config = dict(
    qk_norm=False,
    init_std_up=0.0332,
    optimizer='soap_variant',
    max_seq_len=128,
)
Each number is 500 + 25 x the weight over the matrix's rms, rounded and kept within 0 to 999. Layers, rows and columns count from 0. Numbers have three digits each.

# q: layer 3 attention query, 256x192, rms 0.179, rows 163-198, columns 128-191
# k: layer 3 attention key, 256x192, rms 0.182, rows 163-198, columns 128-191
# v: layer 3 attention value, 256x192, rms 0.144, rows 128-191, columns 128-191
# o: layer 3 attention output (transposed), 256x192, rms 0.127, rows 128-191, columns 128-191
q163:563508500446519485511506532514490493553479487486495495465461505493495548521489532470492524507511482460458513525511479490480536500483486564468555522492524533490541527499472520545511532523494526
k163:486514499475501479507531542508502518460510475552499505526453498496513501449501442511504489496499492477518495496470482530488492462494501460552498505499470472529494511551462501458507546472458438
q164:487498485464474514518549499509570533503547497522488470489510490492512541495497497515510527533537530550479493480495522509506469496509491491485500511495515534484508495500493499519530461488491509
k164:511486503484514465468464461516501520484481465506521488514504529428510457500536498511459517543512465517479487498457534524488455489461525471553508514478475504498509512496477479489496537482479499
q165:465541509509490479524533503491463486506536539462457512504535514500520451482523519493513516477458507524513492469480529471503516504555499461477496499538471499516480470530523471464492482503504518
k165:523539491483544502529464492515514498461512546497465477488521475515475496477513529536474458460499543509524484501510513513456516491515481478443445496520492481458512496513529525556493488515516575
q166:511508492526489484455487505536466464498476537448532510497515497441502480485520508506485512446474524453458574471469508515491514529488504487546525500427485468481520496514517474514465545538509468
k166:522521500485550488540518499473512535509564537497502477507463476501508567455507440483494567487517510466515473495470521451504526504514467484543538533493505494510494480541529478510486516499495445
q167:496491476493514509494530506531523502515498462485501470493511517444485516518488522503472462536539494519497471488481501513518471468495470502526556462465529485477537487471493504474495444510515445
k167:500489497416465533513550502486507505454524497552452528466491451546523545510551502454493506569444527510485517518515502530443496508521476499536484500493452519471521536496503515510509487517498479
q168:525554515520461500533458529535514468520524545488472515502499540555489514517501525483510501509487537493501502544499481473443499491502538501505505535491523487506533506495504491535512513507530450
k168:516493524515504479488515522509488505535496494509474503507507491542485494490527493538525497527475525505482472539485531499477501528513497473494525483515494488503479525520515492443514552519534485
q169:551511489466469463502491498479501465479490497556554484476470481498521510506544525491455483572567489528497492531465503478485464464481488454486480543476522532511500495487493495520528490477547505
k169:425483506513510533464496501464469479458532548485506469488512480488503452459525492460456484508500517465519534497482551498468496446516553528514468510498533479481498510481523496489573517491442516
q170:559527523489499534517527521525496468502523492507452523511478515517505527517516521483487475540573510503517461512473498526455534505534519470459506507504514498509489475488478538548470498531501524
k170:522512484514515499477588502509441533513482520469507472479579532523478507494524422487511501500492553492511484557442462480488502497496498484491535494510515497502494513472461500556491501497479499
q171:498485505550505480460501491528472493574505525527501470472514517540506486471492542454504488494497514540539507514526536496527495474520507503537532495471458515487471474502511533515456463508503489
k171:478477482517479497457572500464540451525535528463465495498465513489517462572499524527533512460518514484480487486503499505502473479483522513465526491497562516502486509496441482452542528515497520
q172:523515471533449511518456437459516503569471518537545481523540508473474521506554544552469479487508479460523504484468535477457503506516501473493483497535529498470449543516497468492505469446502479
k172:506502475562510501533488518505487507465485446493465479463445487498505525481518500531505470503532487472518471504477486476505513498441530535488474497566508497468492470520483501533508505522484536
q173:473500502555496455473520519469484493551505494473506487541497538450494455417535516532549506490418527462499503485455509508443456493456530499473526518477484511542563478474469512472531548501529532
k173:484505484485485447443472502491487486474471509466505502471478483470542505521510488461538532526524551519462502506473517514510445514498499479464487457505487512495515472509512446493496505491499531
q174:488499452516478504538485457498490482512449499540463494446541500493515530457514482479447486535484515512475464510521466512486493508472531505489523468499531492461475516493514510535510489463590505
k174:462524534508536472499510487493527521514512464510524477504519545494536488503478482533508521496469505521490514521530550479529471522468490504471476465499511485459526505480509493471507501457457512
q175:474494540506518491498481532523492465493518502500490518466547533465526487535517522494489487579505524467505480532462475466531485446539478471483484518504539356487519483503463527504503498496505494
k175:530445496512518543504516486538568459477497517512506487467501488545493522512479526448483548527519475430554534530491471492424485490463482461502528528508529515484495473479505534527474506503515482
q176:484520458478506489486455516489477470500470460501509511458470510500500531445482475551499485504498483507509534482508531543501537540501524472515510484543495512468540527544494505506502499504521501
k176:495493510471526452525474497514441565454536482481537538545544501459502501513504493454496485509467477588503533505477514481515444448489544489489471526520519498506508496503489549492545492523469511
q177:551517554530484490527545513466469481483492473501489486512487538516467454550480455523460483457465543497490500478562512481566487553512472549505478519489514496512505566556479604577528447506510546
k177:493503478449528565505481560484434486526507469490447513474559483501530522483487497484522518506523467475544539513487499498552552503484534478546523496497501505420484496449482508507529435551579536
q178:464507523483516462520491461480509518506514470527474511496458508475528507490515535529504548508496468504530485424456520460461465502500496466497463516572480438513471470494481500529534432490470549
k178:547519535537509481511498512502513483480520422496516455518490492486551490484497510497497512502441521496502494487541536462500563493515504511566489545551498458512489500502440458489480543525478535
q179:518451467522530526512438534469433518499526520525500487482490495499507479494465493471471492502462513509505491523514452502469507481521492527511470496495480467487518443491547501480511478519537488
k179:483496493543476512498524530527479540532435482516473521501449523488459518530455497497502470528512520479472503495481523478506510478533523486479540497525543456439493465499514533537483476477466475
q180:525490472542456437485503485478467483497499486495474493473446526483509493489516486550491542479497486497478498460518497495529525533489500516512514498464501481567546465497536421453486507519465559
k180:443487493529501472536498471479489475454478518505469514532556546527462499513527525463469507519553498513506485494480514486477500526508493509503470511523505469480505506516535512526497481515548539
q181:487535493493493505504436509516558547487452491481477495497477472492488516533499485489448505508539496487477489491451523502493504506545509564456517499521524502514517447537506497514503400521411493
k181:528484481541539494497450495474512457536527495514477467554526521513488519482500480506507550547485514473455505461492502537498486520497464543470471515515565414552524508528504508533466486512488504
q182:570480482503493481519537496546493499459523514479496486533562466504510532516518516474520492522498499477472496514474526465506465539476465507500456533500483531471568523524477502498507494544519470
k182:518490515525466472469521480521515563488529520515526518588505520527520498498523489533476525484508520493482492493500516543478468485482487477495556457500474557516473481457485518576536519509517496
q183:549498478511547536451504538481496519516493436466554486537550530501475568519481516510477548474535477485478440480473536493506467512529508496547547524533482495464507485460532481531527505466501491
k183:499516495474464438474472511559508517473515519457488481498466459512457499463482446477550481491488480478511491492491545503464497491503487486488470498534500463480500483463469499494489486550501561
q184:487497496453486547475496460496496568525497488501493524524506507532496515514478502486503463478558486482436466520493477455521506453523517472506515533447528484547497504480494516490484511484474491
k184:520550538478533467480490490498513510490468532517524485480476493501491519521508548490464536501557494482485497511559506474528443513492525464485500496483502457493502465528542555488463538509519442
q185:540496531502501493495516511494525513485496492486508514488452491505484548495468524510574541523494532503503521493493476450487463480469508471536533512500473519507511570437511518549514512514521495
k185:534481518475520505516531484521504488532491449503500474503506516494509482506524465486528516517487454500561483541508534484512518538514516514486520505512498504486494514476499545464485481516514485
q186:522500482502495501522431520483480477500537564509527510443506503491510496529489508525495509474511498499526431491466502509523498513462531503519525516553521449523473458496525477529488461515520549
k186:522476562540475470487511491571493472502508531497482471501465474510521494457455479444513528521542463477529539464509532474487539503516482459470483511511508484447521514495529490479478538492478488
q187:498493545507452517491530493503501459485517488503501506536512539475515482487523506507533529473488431526486478491479528486530526498507491464513506526458512497524437535507490473497509455515535487
k187:506529529456497539454472488486473483472474531460486530483477524510527482486510468517514512476477474479519460458526550532498539477530539513543479505473516503531460523474501505516530538525553475
q188:523494519467501470484513523495491472511466502465501468494515489532477504506498502433517498491498525473478477514512497555491511495456505480486474491497503500501491462542454505531480511502488485
k188:477500506523525504491529498517548445520520467451492470488481461532510502481493475486482478481507445508513527532466513477466474469518500553538515498513489491547514491505500495510543503474528501
q189:439504523465488502454500490514544496516499534545474509473532498479519521457500481522498500476474500491526499485515467521466511497555474498523472486434465545505523494469494523488476489479446535
k189:557513478488477498456539531501491501500529472476520537521490478499522505547498480519492528500531481516425527498511474472490491512475512514493510482520527515516476501443579523448526456483491532
q190:446466518481490490505562504456508547489512537475526522558463488536564518507529521521506554528517525535493491509473495506466493490504502494528520505491468483504527460528446510498459453461549492
k190:508499527516503505478494519498488466477470511521475482471473498537482490539475486483508509521513557491498469500550502513482464517510482501509472537471518536501471485474473496475508504460466488
q191:512492563484471485507508499488487518507539462451491458524509510518472531513501494500495482503532467448506464512539532539493536496510517542451528483489494487543531507489494549491508494481507538
k191:483522494502574477485458525497506454500520519493503468501481487524472513531513508518482549497468536500472512480523514484465527476506523457495478519507502532471482504570473517539501495510505508
v128:526509539462509483496508493506477575503464520462459495491517504505522550534490510509486498535485499450494556513496482517500534454513528517513507481463559511468550538492505519509463510479461496
o128:482527535463512501489517500528493478482478491538503535500515528478518508472525491521532465486486490544427503522481472508541481519479464498538546506509503509511517482514517502489492485512481555
v129:489479461509513493487506554506515472439512487522507460473510436507507465500517499467491488482475522527523483529461525512477488529536536503514485505472473480508483503505512496508494495464488509
o129:474496530502511515499447493535518517503445469474483485496507490516477466499488458533486522518515549483487503550485476515539534505497523517466504454519482508498494521499507514519511488526472467
v130:491492536534530489481540514474502506485496504521497473512466464502481543506519495563507547520542560510450485478529485510517510520520499516436499479496543495547492505494514490474492483494529508
o130:501511496488492485529508486484458503498512498525491528507501473527512524491527453543500531524523481469492523528477472438556445506503509471477534518581519516534517515471496483543520493486523502
v131:478534457498491496423536491459454520426486493479467494477524519481474490513516525487494493475527466489506542506446499501482509536531491502464528532488499497471457513519477477535487463514537522
o131:503476508502478486546544518483515492537528481540515489507483458515485520462501464519540490513490505489490458518450509522486517458482509507519492517503506520521483521547475478547527533469483505
v132:520487541484491482459504480526465468521527504491479505491495495482497472482475483471486521511476468494544523491504519494472531487552542504500476520533510500464433486504507541497473557463444546
o132:473483478531543485508518486502497505482504479507524478510531489497527512523422506503517525470508502541499479524515518506529494497483559507511488465449498473531491494463516518479471482497470508
v133:470509526486559502456510525476497524486484571508508505499496494482515482508472556428550494480506499484526438499527531461509480446473507468495500526536465532494471509499482474489524516471525498
o133:465457538512485498514478488492550492478508491506534495488508484478512459591531502514490486499541510442500441499538522493490520511556493496527509492483520518518536516490471464448496483498478524
v134:501478513472511495473495525531507543520470494532495498473501460465463513494515549491480522446491501495480525507532513492511517488483539486458473477525522518476508495491522498520501469487514520
o134:495531520552519464514492491503476475472575438509480496502486444507510486508541533464487528513525501503498523482583504584511487520463517480530485526551548463498486445508531471525504499479502505
v135:461480497536493497478454464483494488459477459527579487490491451533541501531513519541511533469474526456436505511529484495502523523495515496454555514541504508518494514463513480492498498523546486
o135:484488491520545489500469499452478540506460453529501482485457454487550477486496482524548521510497448509517524500573491508481497506487496469497512528516545504526476510498533523466493513480483525
v136:514499536497492520468461505494498482530497498514498524461489485487507524491489491491520485498482475527471542568464483532510463488473443524492481532467486499505478461506474513518510512526544499
o136:485510513511543494500481465444468567431485533457519512485478453481478508522466533500515508470496511477559508497496510514519495517504475449533473521530471488465500543484545516507502487480534496
v137:469505558493483535529517493511454434550527487501527504512487532463479518479489475494502502455480519510494485511470540508495469481510511504456456433479492493511502515467489521488487480502508479
o137:511513507484454521514522436516512479508488527482503550495483502503472543468473457501501481479524525555520483480574480482511512489499493512492460501494524499516540483471481533519492499467511503
v138:468579526515490508480532492518567434529482551513512486482505527551510513480505525492501501510512524474509491488500505491525506564536472505526488505500534497494550534494503508460513497505523462
o138:484488502538521502536498498491459529509534530460473487488500537492511521551516498524491502451512516504530506453533481480517525457458531523493499471497511433509493482494477469482524463475469501
v139:451490486475429525523509526511508523515472471486496510488512488479540496508490467517479473519502499465519488475496496493504527484479513471517505463503439488504485502494465521461523491572530491
o139:485496503523452445470530471509511504513527509450455535518471509517490492500479499524480508497462501486472545482500528488492495463484529518481517495505508529506501519489509517480495509465515523
v140:525489545484448482468488539491483522492500546490517519506494468512484465525481469530503522476514568514498495498521481529453471501534473523477516484495504481533487492512428476458513497508497432
o140:529449506491505482468544468437510505535527532460527495507550493536458468515479500484494492517524514482519490485492482475475503494527460501499501475526477428507462461491509523463542494522509509
v141:497433485524499522519496510543493510517486495493492494500473479501472543509499496471468522554487517483495443514435531526470505514463516520541493484509510449496515537530463450513511477502528493
o141:518493502522524509487507494539494563466476488520543511522500539526446512501527516522489445553514459472444479471473535494501490464476525487520493494436514502481498549496507492487516469488515523
v142:455462517503464496539499496473497471533510546507502501482525527525512498484525476490488503473485465528453526503491475518462486528466487494493495508475540537521532477519514510475510482485460491
o142:459497479516539519503458500523461493500495524510492492493525535509486536474447505466496522473510491448546513511514498481495510508478499487507496510491506447518481513460522525512482525496498456
v143:510469469509494483497460550523510526519526498519496498477547477526481550454452511517460544502457463510477472536496482496507510512528513458522502505498538519483526524472555491453490519485486460
o143:528484472526517480515525496484465529471517537503509533525501500491501456467495456462474505492479504528498532422483498508452504479486481451514511462526494521499486450462496489533486513454516519
v144:522503506543512523464503461497549514464479523486523500515484540503544503479480517499496501497497492505531464487489483464537512508546526510507485456487474493507500476485511545544511455462496548
o144:532476474490520475490490474526500529468490476509474499499548494484477486489510461469459519526513503516457495491560522532515497513489493526567542507451489522522479504552472473486541535482506501
v145:486486518491494453539529507516467445503481483503490504518505514498564531520540490518501500493529452520507535524503506481517487523541517519545508493482448446498489469527509484490507534477487524
o145:461492503469468508469558529516542485511464510495480487536481474501543512493509488529474494493513463508501539567435495517511502488499483541538479513475531543502492500483436496488480469504490495
v146:486474499429542510536492464519515473485499464504518505488489487490510510514514499490453494487560521473521497517509516516490532487518473528536513514513480512491515511487467487542496519484474492
o146:507548473497477515492498542504517539503505455515498479467484501523493476501521499485492480523567507514490534535504494540484492529548494475477508484486494514461459500489559497495529516497477487
v147:420556527518481513530522539495462538488493517491501513483544487514501495470545466528480443476518536513469541482504515476570466522449537483509482521486487466468494453485487512517498491498499510
o147:543443487518456532486459523488533541480527489480466525472500492496521484536473490520530521507492502547511485536542508574544458476509492504497494501529475567485517475476481482470550499500537463
v148:520505515526543497464524518529493478475529496547496503491512495506454456510499528494430501520523526515506479515493492488534499513492507543541498496488523558477511463486500511491470494522492491
o148:529494470516526507478482493495487487434489502518491500500484478508512566485495530506528529502571502492529499496455526460489517486517527517488509528520554527500525492487538448460545475525468502
v149:497502483528521509500534494515507531489502511479512475493516491475484467474535506475541516498549495503523531552537537510498478468504482519517506466514530480495443500465471544525472510507496502
o149:475508483478501503464504550522528466467522477525535538474515478522523564497497491491491460556520497489483511528469493549560525534519506517517505493495489538458530489475527495494483520487444484
v150:529503508497465468539511528503512510512507491528503509523524493523498505469502519529491528525482542530533495489500495495493487496532473535532482524521535499546530539548486481494443501515495501
o150:505502490506496523519485494474496543505507494503529539517519506519505486459525475493481525502505503496495517542427487540539499441519455513536496508470532477536498489480480531516459470489484498
v151:485440509476483526478511476495486518489494545490544549537504493505523456551489526479501500489452475496521483490511509500496466434508476495517508493483524455507457484476509523470471439509538478
o151:477456502512540476498508467513478482534484479505517514524582516491481514521495509481479489495520507492476481515509514485495472557499511491503485511527502527502493533529485472472489569514481505
v152:517488499456473489496496457506468500521495473491500532527448526480513469556476509421501504470469448498514463476457543505490496457497510478484503517502523520485524527466535487498535628487466517
o152:454548477494528517509523495513550517516503489529523517492499477513503472525462538455489488508499524498496482473507489549490514502523476520523464487473484468512498492523508490566475441520508521
v153:504479566504509485466485467511507430518499436511539471485511552502519498494468470501486512485525479518497513493542527494531521519541488528534500499486500512489494500525525487480488464482453487
o153:535506477478485480505454516512469472452504444519471476488479489545480531468473543516478491494502468527519486518502501489486486522477503535551520518490474524494494499495493523563483506548519501
v154:520492501518488493465477500491504543509443479533492495479467477503523503477516502484490512523481522471484522519531502498488500471487507479484495569479475503487517500491517514495521465443491490
o154:515512487478516521446465539539444548440510534499492510460503462488467516456480484516473478481519527510481526559542533511510472486494522485513515522479470495522512491516514516457456502517498496
v155:534518523501485511488533489520473509527515500516511515492511485510518481518485507454491501519512509516471507485482510545491491533503549531558494507480545534457531489483488474512510544507511494
o155:482486490524541527562486515502526504444543479529538522503508454504503507479491513519548522495510489513514480461438487499494468478481531500502455499545475489505482474479493496513485485518464458
v156:516536475497551467482471482487498506494530486502514457442492526514512482507486532444507509470394507503494530469500524473497488505528498451454559499497538535534534481512497461510497498520490475
o156:493469481502557507500542490493504483496496509478501507499483499528535479487485513491507481529469474510514477472483538514517473494533518526553488470523499501471518519515508490538495509516497469
v157:518469474511494532498499507514515520505508477536499509557536506516522503493545496490502495521509465498506533471531505523500455512487493481480511462475486509475508486531496514566492528508571510
o157:555556495514493519479495510495541485508521512536489491491466483502495510489537459477517480491489495458489516508483525516493515504501507518468496543512488497529483504524499498502509508514544488
v158:438470486533518503510456483502504498537503443517535496479509523503524473514495486565488454496523517533521489487573523515523489504488508536525497456467455450478550512508529561494471501467501531
o158:579476507540491498478526466538540524458500447504455513501490539496505487502525499478501499480488524514480548520475535501499495497511550505482444496510522494528508503461445530484558540511510511
v159:484516525525505500487481506509502485499516496515523501546541516503514458500496565462518509501506520460516434479474522491477498517466479468534486517467522508466434499495469545512487483517479448
o159:493522546508517484476580475517480514495511483507500504483513520463527504498498498488510481500492506455522504533508482498492526513501506533500516476481474470513530407524455518491458462499493486
v160:484500479460482538463513454528491433495482494523504521524481493471512505494526524462481473531462497484477499495500484477482504493502481526446511479497514527507495521438539536488522509515449497
o160:472504478476507506491547495553519491458482503505515492479440454531530521463507532459549508453462494500495488493544500547487462533518509538518497467529474487512510526477484495539537525479491472
v161:511531496494508521495492517502480499492513467478533475496522466486510497497541491486481459488490486493501508493480494488482486521482523505496492498527469487510558509474516478502493461442513511
o161:539487519505470519509530537480556517516501470489492487494495540517494504452528488508499487486534542472509491505518512464481506506439527492500556493502488483490488506490493519521486527492506511
v162:547515466533509489511505492522537489501545509474529533537495439475444531477516511492492460508515516488464512543488522495508511480458590506466511491555504535492544468497581489454517489487497462
o162:464475497508490520466499503568514523489481525502524498493512493512459457488523490510477480477568522555508513481480459548486458493522521486498512475509518463518496445485460425475479483472537514
v163:530484523533489491481507475509538478551477508487513519515535529481520473510526484520482503508488463487536496515492472523495498547513485485480516507528486515517473512488497526466467438508531525
o163:497522446501479508529489528533488515477500497551490496484557493527535515508510524521482475498511486491501493499509473503577513511470473499493524510493482497462475539498480531476469475522546483
v164:508547524464481495489482484528533492459495520483518452521514528505497532554545532516496479514507500475491520506544520528502507439503492530473469505444500474512520471494513499504523495512504488
o164:507525502488474539521527566492499481478472500447492520503503480482480496506527475553502518505480504477485488486508477502503516547529455494509517519523477456516459531499481478498503507550507467
v165:550473470486492442503496517478524490519456482494484519464458535521498498475532515458462536482519478490516555500508497515524517438475465510530494441546540529511457485516478493539519509451514526
o165:466476549491457496470470496537478516507511515457553519500526526493500531481526506502491489493458527519487412459500497499552478468496470504522490535501496468490502538501531470494503521493499473
v166:526453523504489531498483508484512468462561513515507517475478525548524439513511521513446492506451517502482518461466492476518488478502464501475508493493557429499488499498477555483476487522566500
o166:486487465513530484505514478529528530493494474503528496555479487501537472525483528494502506520438515485490490496517471489485487493505445478477515469471467511507529502493522509428493483480531493
v167:490512497488517427467536485484469506529522528503556451466510593462479516531472506466476484480490530525513514492458504546493491512508538522531481497437490531532517534423506523497498513505522495
o167:483517491499482477500479527495560494483499509512488505494487488510452453496518530472479516506480536517548484495529463462548561506485514516547499480547535467493524499501460523496483488530501462
v168:458513524530520497496502479496490527538488492550487484439481498506535494483523480488529510470473521471465517471536558531521482471562525483498488513505484452538507542543461470538512555459480497
o168:514491483470493509527510541535489532490508482508534515489498467482478503536505484483449500504498493494509474493471454498522465511479473460507465493482490479535539489498532500518502492546449508
v169:511500522485465551477525505507517551504480497555482482553507538510505539502499496470519493519470470451501493480521541524539522501436511495455558490494502549504455511508528537539508554519469500
o169:496524470501484501474506492499538483491505500484515476524498535476513499508520520496504508466459492485497500483523544513513521524513508481505485504450472503513516473517479474465486514496478473
v170:499515531526528478486533515497491506528485501469517472541453521520501501477503460485506509511483489460504465472482509481514546483459527508450479490498483492437461467447491493469487488474458514
o170:518485504534486452499521474470480489529471512547524490530497534500491520525536461515504496454503530490496495495535494479513517520487489507541525496489472504497492503459498485460500504494521518
v171:466508531521477492476521535457473531526494508475563518529493479514524474514460503493491475482412489424507492498507508479545500517443491469470463499470482472511535521541541499505434511484487501
o171:480488511441473523522518491496548504496513502499508478505529556454506495494541564545459459482467479494508491485542494519478496475534489492435495490496487507536447486495465501517488504459466475
v172:479503557472518483488487517518463520522456476514507546519506519551486497498486517505499518538438482487549450503473506491486449517553473515579485489521493541463494520495517514556492491525495464
o172:547544517501454465540469473452495494510524458508458468492515475503516498551468512477515453534504482509430493469503507529543512548518510503488487499487492539475505513521507503492433489567480493
v173:491488557552463468495518508526518497542495491500471454487488522476497521497537461447524489494528526487539491509518493471522461466495484490445476468515481453499479490468497477524506447490488499
o173:481474554463526471493459488493509507500472522480527501500449534492510512487471484489464509467540547541525461475504504508549499509525487528543505482437535500496506505493515480503501508481515510
v174:528501526492492476491494477491476506479479484515480490467510490480494476487483499489460517487478482490466497493502497511526474487524500487510491495481474471509488479506464515492516477501530481
o174:485492484514532528505481528504504499478491535513449545475509472482434508466476515484501518541477516487505547485511497467518533474510499471494486536487492472500493497501482519474523486508525477
v175:495458477492506483522520499479501490465528507507502544485525500525474504455410511525537506474517481478501482432507493496509521474509483486500491502470496527458476514500506509529513486477521550
o175:529548486406514499517470476514555549516488501488505499458498489473501511532529448452488542512468429480548523536455494482500559522521498531497508535507520496507472494453484525521496524500494516
v176:514480477492570540500552481489467509515565489493467546493482467501517524517513497496513508482465531518449543460549525481490490466517539561480472434519498521524448510519492526541491525457553493
o176:488444508514503543478463473468573497522498532481483536495480486486501510525472520454495474488482508512489522538479432486536518469535521513518500539544487501485553506532485508513516535482455503
v177:519539485460499501462508543496515533445508498517452475500509496471528545498539490503482543473485483466525488554453522502467484519521494500501513493474479510498475492460479515533495495475513506
o177:469491544528466493498501538467493493488510522502525484486487501507473513462517470468506495501519487507529469519487495486483514452490513530517522499523477494455464487510519528535498494492496519
v178:473524494526530512563488488455496537523472481531498531473502481534519529534508489526493488506468507529530521507456508522500603493478502506487506495469472499490500546533498513489473487500512447
o178:512456508511464507475536500522501502560532492478519486517483526479474507493552470473511446494490446509484500528491466498458493492515519515512494485531517478494502541486521475517513474483540485
v179:494501482520507553505518512522546503514512474460475483534493498478503521457474565505493500523471531532458467498522489522497496468493483481486508525520498508491463453518473441500529535507535504
o179:522547490493498531534520523481507507486499463498535491499521452515534491514474487506495509507492477489439546484443490510524516497513485457449477507496487507477564472457501502497516514506492507
v180:520506500523526476518510489454499509533485433552459495515553532489464563465517473527517515509482499492512481479487464506523467547529521497526546516486524526507510505483495459532505457480531508
o180:489516437531489561532493513511479516500512493525473511502507502478468533472484509517503531507521477521445493461471485535507485444539493530496515496492479485521501542521482536494445540533493483
v181:530487452484510485507484477497474459523523518530492516482523530442490507503529478482508458541511487469459498487487502511491505484517525453534444532505506519527480529566506494532485513522512506
o181:473498558484523534499484500442497508495495563503464515520484491519514499448482472487527506459478471478541450504498500478509466526523490505475481489438547496493549482546466530487502505474466481
v182:510510511493529505530471544427490460531489491504508511504487501542547563548524480448467516512530506531479460468494487509546500505489539475458517507522517500504497506517514505488519496492540467
o182:482503520500511545461468495509458495505542520477482535547485521483443476538509524556488501511490540456458497479494492518478482484487473501581518502478528488515499519512498523508537485491491490
v183:498504482479512484503538529502522529486509498518502506505509473492490509526500481520505524520471557518487506491487559504515479501484507485519483491488531559560559535488501502530502482466531492
o183:498482475519492537495532478459506499498519522505497513499487446493504490473496496485538512497501459533498490490469507485514485491514486497509522560510508513506499492514482468493533490504507512
v184:420478515509540542543530507481507446555536456506531486488468537500568523522509506487523480490447501539476483516503484536491434498519477477537440480482506545512494490495472488543472505487466496
o184:500482477526448532513487455450501499512488510509528496531513492489478452491498424481511515456503479478492513489520484490518574481515486486513498536525459453484480597563506518566478490449476502
v185:494479496518490459495522490484539491496512478520479471478524523510483530518527567508493483523514508510493508539479526515510491512499485485450508447473487513495555520514513467497536450526504550
o185:517509461477497520467513517520437520524520532510485471509516458524425438523554490506476506563514482509481511535458514494482538506508468503453455523492521511495537547500498465514491474540479504
v186:460491482544496502540519499473491464513475480488449520505486542509567502491483482509483472474467473462498461526515525504472519533490492502460544517467468516526521495487497527527481491475522480
o186:522490498471490538471545496551511523483489495536497452491470553493457472526504502479506479505465468486459530525506504477506529509502459507552523504537476588484449474532492498562490516504500481
v187:517502468523510452483478502525494528490483427492507509518464487537504472463494513477488510462493478476552481487518511453489520475440508495529497509481504513513478520453500448536486496511493519
o187:488473479531541519488526491519505488526467524492551437477502479494492552465533481488508464473502501500493498467507525475489514468506509523526469441466499509488477474484489449524509471528497494
v188:541492505473466513507501514477473472532474484501512491527501503504526481487482446483505503475468478468484516520479468534535483475508474502529496517461553520528477501517515510483477463494485487
o188:452508478460500463511503484499517523497535506475528483479504504478516533497498534568492519469495530497494500507518469508480472521483489515514510531501485490493518504502474515521503518492472498
v189:516481521500504471505505509493504470494473481487513457493463493472493531541458563459514468510513466537513486509579532498477519496518542507443516490483541463504497541508496548481526495507554545
o189:519510507483528505530515477536486500499463560466523531491502511477507504525492530511485491511499468547450543538467502507542552555504504519502462487501523510510452473483507510480482468495501541
v190:541507486532515484526513486505501508536522505476487506525525521468481461494504497494506475510494532545520492496524485519510522495489515537506523467496465531494541475488490490533548548508495483
o190:499507505461500501489492508482516487439526506436529497473495496505487494482523521520497497531534476462510515489468523470504502557479488539480534462528479480522515520483509485488471481505538519
v191:516530525489494467511464485494499541426547466556490454525459529529501529477503518493514490518475486474481499478486463487533515506446520473512508462513485429501491535499471518477518487504483456
o191:488469496536493464470455531476490526506497552525522497476465469541508482461522489470498524505481506520487510508506488456511505497543528515479512484446490470465465540471491574510487460487484512
q192:485521482484487490522500483488479522456494496488491467485531517488510508503512541538465501532482487513508535512491482492505525524482484480511487519478525522542481547494501517469537517494485489
k192:498536481474504482487511501498501452534534530486530528520511484511518519458530483470500509531465492482502501485543510476512472515522495489498519507471508493513499511521494504496496491471522511
q193:529513521474493511502469503498508520479492486506506469461507481528499498510488523474502494517522509480511477497484506512515492506506504486504460501533507528508491536488513526507516470476494520
k193:478465525516550491539534537498484478524504458535505500517491514482472471516529502531498508492480494526545497486532478520510542533483520506483501503520483448510536497497495517549500521499451474
q194:514525521484488515506487481511532505523495505508484483500536460507468497522518530455519500490493535551480500525479467496489496490535510486476461490493516525478513500513509505520501492482529507
k194:495488510492493556487455491486460452476468473543503520510463514530515515495481470546506480517497485511547463507511496461509480489475545489522495502528472529529525497463539505473530452550523505
q195:515489515538526494487443481531498501526471507490512472510504488505510491499483494497509469484510530463512493521541485526475525516518511497520509476546487516502509531510518505516501481512509520
k195:511540498475511459513508507497474529438536531514490477549514513494488527528534509538505506505504485506511533510453505460503530498476487504486471501505491534547539514495490444512484537497510469
q196:500503488474474557497493522472515467518498534509483499502505502493495505491497514499521473524549463497493536505497492517498512453502515498454487505468538477506528485491501507523520466470522490
k196:482504484500464528484480494515486521512519514462511483497511507488565452535490468479531517476453470501483509499491474533493485433503484501487489488511540514502493494529481511533524494484500497
q197:461470524476486505492528533503505459462501510527511517493498484493495435495504519489466496494525495508495462510466514512507489470519478503472464507486515504521508506502507536488503459514534513
k197:477477467480510472483474520512512503520498527496473442488442487522536524461524535470541509504526485498494483513518533513469483512488551493482563503501503537514523498447500509473475489535466494
q198:493496477523529465472531493487490462473491478541467502490509487510468444476522539493482473432498522469528507497529498543502515531531455483487479519512457496462483530529521514477510479499525507
k198:507520475528492514546501504479460486541492550526520491489539508490504495512570521512506488512453483510500532506471480481530527480484501527455477509502497513489494527512507413513455471472541466